From a checkpoint of a small transformer trained on Wikipedia: vocabulary 4096, 391M tokens.
Each number is 128 + 24 x the weight over its row's rms, rounded and kept within 0 to 255. Layers, rows and columns count from 0. Numbers have three digits each. The size before them is the row's rms in percent of the matrix's.

# layer 5 MLP gate, 512x192, rms 0.171, rows 473-511, columns 96-143
098:101141126139149121090096118148122140118153129128144132140107100136108077117150129114095123114129125107130101085084122159135114133108134125111127
092:124134162137149141123172100126155109114092134123142145171156072092135091131124134127118107097108094121148136100129140131119123114177108078128124
095:147141088118164115126143122155106110095178171129121161146155139137106111106116123120138147094141125085131132131070077115129103133150150156112116
104:109129121110083133183146128129132118107135134112125119140098099142090118153109132087115127093129081095122105111116088139141096098147097107151167
098:152111142142102154126144136159142161102113116128132080120156118110137135092151149160077167146131121141128163141162124149141176109105102104166126
099:119164103104132131174122138156109089132141123139122142108091088144103134155122149129105135147130142128150151143151109157118149112165138140120151
100:145097113125105151151093100143106118091144109108156152113148111142128142133103155083123129109147110108132145127137108119135132156143087109156151
101:128132138157166157126148140134115141120122123132118069110163129127112080109160126131097148118131124142139115120148140130141118159128100153131175
098:093135176084150141120132092160111121118122159136140106140090089131106166127145133139139108161123164149119131168119131131149139130110137153098121
101:102111146126088107157146141102112114123155121135103112126062141134149150148103133110165145153136162114104120126108116154140110131178137151093141
095:166122131123144113142136173134125142093100116127063161092114141169129177163136107121133100100148122121102143095167118136127103171130110109131104
097:106157120117105133102116193116137109169115114121134090111100133165114120128119094153124117170149128122082118064133141120102099115118108109164076
097:091114085137098119124093139115150133154116151123120134155119096155152133153121073098112162115094152123139115133127151076122140195108168122120192
103:132112131094137147172081144122168134145148173129111124142192145138159160112122117139190101147155141139148116122127137087147161163120133158069151
091:105157111138122107127141116140119136110097156119192137119103111122161177094120121154084152113111124112163101131107134143119131119136145150164112
102:099149164148153159150118123123135115137120108145111161123145084123132124110123113121082093158125101131142134142138172164151143116099126132128119
088:157094131127184135132101157126127108117167121137125090132116164107164108126168147129174139121074122077127147092111130137159119141131131144125151
102:135103136180084126130124107098072097102127127143114126067125106139080096159152128118136142103111132101149052114150148117124158122180142123155150
100:087142116182095108150137098153134118107105131144136171124184157155173116084138140171155114118125113118126129074110085104136141143111120140109140
102:145143096113131170111107142157130115150140127121151092142118181137156133141096116156110109182109100111095085130132147114141124114151144146145146
100:161152155099155095137129193104117137123101115072102134162130120084164151107168118122125135147132157090095124176124092108102140077138123107119136
095:140146150142132100166099108110104130112127061106113089161115097093121094123135097125125112153116161097123112098126165173159148110136122132161133
102:099166093093173156137156099161132112121129075133110095104135130101157116129115121118172097129140135122179078150083106148091116153130133124111142
099:079141167132108119149101132137136125113089130119087102125083152088110179148146164123110136128147133145100140141125133120092148119180119083130170
095:117107100140171174144098096155132123131123101110158143129110138116159099118165101100104135127128116127124136134128138138094122125129143168134144
094:096111103149075139145137070102089162129148114159147108082130153127114144095161132130078127081102101119107157138151102131126138116161142149114099
096:120118125136113069138138107116140132201130121084154113128128110090149131153179146159119155136164135148147072154126143116171149151104136143153133
093:104155138094156122117166122142147134142163106087122120124161105127132190077122115147078153188178120157131130155117103134128101158113170146122107
103:172109176154138136081115112144123090085109127097122145142088162136087155111156111152091119138116158106113172130150125166156099127140094107143172
107:131145167065140092131095152126170124078132124102098144136158127110099097158183113099129141134117129125161124126106101138138108133134127109092156
106:125143127159132102124187148140112147124166073102114187126120152108106131107144119115138153128122178122125125115115161129130106160142084151142118
098:118157134101172131132124146143131108140106149127136131161156141147145158169080120139143117136095134133150125115128113153117126116159120145088168
102:116134126178139138174140136114171141117134135127107160130105129177116119104126119123113133147102122137121150137112113155120139129139117140118044
099:156119118169140147164137081121113078131142101147127158138115138114103104105138111112096137102191123108135119148137118134146094185148131112145143
107:121104140132092137102144177123101080122145134110123118143083119103137127170090109148124154111124144169172154091115125128127128120117177139133120
102:183142099135145130109103094190141143116105121109113149136118117142120131143118175121126126148107140109176088157143165133105082158121121172140146
101:138084113115129140124140099119105133142127139084164085149149105103144099111090108111115108182110149142148104126116129121122127116132139143154122
090:123155112104125139073130107143178127139147095160178117109106104144118118138152113165139087193129120133150107057091114122138139103148125130145138
099:116117105115097129137108108120141107092164130130158095103109124094105114135148108163128141156092125174118117123135160133117161101171111109178154
# layer 5 MLP up, 512x192, rms 0.164, rows 473-511, columns 96-143
101:152124153127137111119097079096112168161131119156087095120129127161136108149116100127128116140170101123108113110154122147097143138113133108036120
089:143128098095130140131141159131151161148137127133134142101136143113176160127126135138111139135102083129124081117124124125173166121119144142086126
093:143079139132159177105146128127131145134123104089129120128163137126108149121153101119106104115115128096134150109161144104159148104133167127194121
100:165120114120137124147070100160098125126112088147130098091141078108091179102111108113112119109113104137137131111154137142103125080150145100125192
098:097139153132149108104067101133182163167109169132139133150120147102144165157105138115109131131102099086127116148108185125120129090121113154125163
100:160140092131147137110122119133134112127149162148162171140153114159084112145114184114120152123161105158163174120104144129100122116106138118107163
103:127126117109138159132158129168151141135119132142111153127127107105113091129127119131116156095091147148117147148130161114152105151121139116168134
102:109141105060122168105160095137125145130135149148122149162116182113126120117134124121074142121153146145150173108089152090102150141145125124089081
096:115087122152113137115119150129120173158109162142114195100111140117105164082144145137165151133147136078142120117160155117153113069142130158123103
095:158136167113125138116100130089083098153125064146087147134112122097101117182099164162129150116102119122130110142139164114129123147113116141101152
098:115141140125159140146140148143099140089155149087087141116099152142132123139115147148138100140170122147051149139120166098108121118145135136138103
101:133100116152070119128181130122092090150134107140101111149075104118112140109112131143139146140118130117172127116132123097136158111144161098122123
105:146143122128080109161160100173120134145097093117143095147116126152141153133093116091124134161148097119159118124128166109162166120111096121160138
102:111099115147137136139147134060178142138108112104117204109116160104123148131154147144169144108134098145142127118176174095116186093137127113098139
097:136101137139140123111115111126142160161149134110130097138112160147118154108164137144110121129147114112107103090131155131122140099164143130100112
100:170137132125114110095120128121135107127078146136138096133120123120112121160134141114153172094133119173127112157121115095125137132193116112103106
090:115122094160124088123136128091156143106147146140144119141134107117119126106124104150117121122161110136104133120111106145136146161106145136154128
095:134118109097127135126137168080143107143126149138084165149128131120122148109152140147096141139143167138146135152083099104108120156123134197155103
095:122130149155087099140068147148159145138126095149082158149182120093142155123151138124126110126122131139129083114119145128127128135127101116076110
103:114135108133114206123137137095099167132159129157098142143113104159146149117128133120090133173132151174095129160133122111123136127152120118110085
105:094093100094128154088125127140128158167126117121127150098109126140129156101100123128132163171116094135116129110123135124150122095134121169132130
100:118102160117140112126158138130165162102133154151107134094110144131150137130131150161145136153128128065105147137123106147117120124118141149121137
093:106128097097146168142116113154122116163145107115145119113177161086117161149102131144142111125112156123157128094145129122114148141124114126093120
095:138099136100102126114114118093179158115090043149102106156121140118120180110137063171096139108098175114171127134119145081108106177113132104116119
097:178123131150173133130082074130146102147127158112096136149159151092135135090089098154132138136151156105129072178113126127152123109113125136145104
096:117086125094152091069122167129093119164139112107115127128158097083152137120142133131122119099115117131116111124113142131188144126110111124096173
099:112137108125187144149113136153098095120121148109138114098120120104102107133159110112116128113105117104107088185160133121137100143081098145132156
095:112163154129141150140130149104123127134106101117138110121167138147112130113168089142114146160099161118131122168182105119097102111112104162101125
106:166100123116117101128109135122156158127172143113137159119138106115131141166101117120141104138140117146069103130129146106117126151103120116139153
100:148133103158136116142166112110130136114145165112055144158097143141155132162106095169140141125104121137133116152134099115120114128101123144142174
098:121112117161140099155124126134133113109093195139128110128165090154123125110158131111096097125092163114076154121158148150131073141159109151099145
093:078169132055172130152124127100161157101150156115149125090086156136161129122154124164100094121153113154167124137102142165192137087139119135112098
099:162156120146162124132158101183094147113098124124107142124094125174122142114097156116093142104097167076162151112190158117142130105138139110135165
095:135150159121138129122114150134159122118161184075134069108100180109170150110133125143143110100121045111134142128119134094127141144166125115103102
103:139129138146092125104131133147183131165121130134093114121130153128134110102149145087146137167088135153100169174205167139131145201096150157124134
099:127148155086135099123148146162124093135143137147154148129104157141137113167147124104089132125119134150108101184114152127114132159085107142099122
101:106141110112111131109152149138101099108133120148146102119120115098124136162137140146134144158081110138162139106145172126106122134139123118156115
098:135105119127097122152131108131144141108137153168131124131151115127104106134147123120112121154114137140123090131108138166154091196126111139071138
098:127142142166142133111156143128100139137140141111155153172111088161131136123124122133160085129125129143141174129162094124147115123098158136107139
# layer 5 MLP down (transposed), 512x192, rms 0.157, rows 473-511, columns 96-143
101:132160146122133140146144168082142110103121108120117155122120124130129074120116126125123121181097144103105121147122124130156129105125105145161142
094:154181133165120132158109132147153112142110100123124103150141130135107152152100181101129114159135137151095099130144084130081080149120136158076137
098:163132106123128148130160133137117105104149145154111144140122075171143127136148135149156147138134142128154130174087173137129119112145126171051161
100:101098088113125113170125155160162139090115129130122096107102129096094136119143136128127079106108123135147122113118116148146145129077121121148132
098:134133104115103166143153106126130105130129097125144121108101099145109163122127142160132116128090158142119142135092134142152139102111122130168137
101:146091141114161132137108170090146109118143145099107143149134140129123153148151145123141142104130129144096116135104140103169119136150149108138152
106:121123115121098145145146153115148148125100150131133098137139111134134125119141136156142138127131139101096119117161144174137135144147107155101170
100:140132149126120161168135126118123119169117129152134107076087152163144152109106152143150140092140128135118126114116140123132163145124125134106164
104:154071132167124086129098085121127093138114115135125140102112145099119136120111168164138112137141105125134142142157137099113147112101148101148101
096:131160084114125135080101115165104139140142163117140140153126080110125103122140123092124086178104117136072119121137159121125101140156103084139077
102:096152121124153082110169116090095110142151169193108134097129152122132103116162129167095113113110109120133132106122092118116124138148122163115127
107:152112121104078143122109075130111103104155108142107101133112150091139128158094090129102124127067120132110119124162104096117077117103132121119143
100:132115147088125075163118148093094118127098091104111123096105132097145154108125111116138121165071131126118123119097124156122123106145126171140137
101:112098130165141116116139126098157151086118087129136128150094133097119140124117103158118124114117120095087152163139147129144130138162130113133150
096:138149118106090154113124156118119128111091110113091133125157117112116100166108074169178146118112082107115134118160123137143147155140150126176146
094:138121157097139094116116114123153086160101133100155099146179185132161129103089159095153126155093134140120111135126118132145116133088132181128095
091:108094132124130109151105121148142164072115119137121131133153113124114135130192121152151089137118120142153132097151139125104091151125111091076179
100:112086101169125132106126119126114106116148129088113154102162098154107093126131110131121128132123165149132170082124106113180123151145139188125118
100:167120133082140137084160128141124170115147127124093140205129117091127156143125105119117119122148093112136123170147119137187153160144141114156106
102:136121171145060153143124105110157116110130137162132094170097127104122096131136120106118089123152128110115140104103123126118109116135117097117128
095:148126134150111154152157120093142116149137155139121161117119135132114081108133196100099075111166151156176139142120114122152114125154093129111134
097:131141129095176100103138106166127147128156121180101141116173119150103106143112105136155155171111142133136114098091160150142095177127146087145136
096:104096144111142068104145136140097137126137079149112173127115109129140150118118174132127120130129144135165126175143104141117123128089121065169141
098:145158087139122081115137107108149127147148118128108122146171163152094127154107121167130117106155147124131134096146159083113154107142140079124131
099:137080108087132126162097114134128080139144130138103172131079136122154147136115110118118142141119132134153145138052114128102133155122098116107147
096:136144116101136099098096152131112100140132131104154154137127127090140088169127059140096162139126152131141134128106128159160130164133071176127147
103:143151104129145128117150109157142149133121204137146155137064147154135128140137125106103143131156106116113110126172070148115121182121095151114135
100:141136135160123080126165097151103146113108117094141141169122126095119112103129136114096103198149154165120111080137100112103135094155096123117122
104:085137143149145122137173148145084142111125169140177137113150145104125074104162123134103128123160118135164104074125138103104119119119160133137117
101:093132126084074121152099171138148113108144164127138117133195134115135105119121154097112083111162134122149154139108130132144147111134093104111098
101:096170157162155143108098132144158110128118163155147158157109149077117110143165124159142124116137120124133123107132163080133157150160119110156118
098:122113123120118102089131086122148092106129146151096116110128138139112118136096153126148128128147117137129119111104108103138115138077124106106143
099:128128123136108133163170123123088137116138117107065167134102121126119092144163181176151150115141131123089138105141118123093118129091116151159156
096:147132107117147153099133132144133132122177144116092180141110151116133081134144086121150104111158141165117129150080122129170153158096144107138110
101:122139158091124125127155156127137091071141153106177155137141100132077150194087088135124132129096132145133122120109110101088126100104145128103110
101:137194137109119112125164137145153176153151153155126131106120104126116166168137141090105137140140091120144102142139116110136081132162136115109126
105:133160135147129124149142158136166088150120163120128126148155117096161141125145130120107188134129122123111129159152155108137104104091154102107138
098:125139134118150154172133150121135159146130079128106119116145130159150160126137129170134156073118140135124164132112135108117142101107152123167127
098:136137150168153124123147125134152159131105162113168114187189135096107128147120172108122122080141086156125102117142139140140100134106175113167148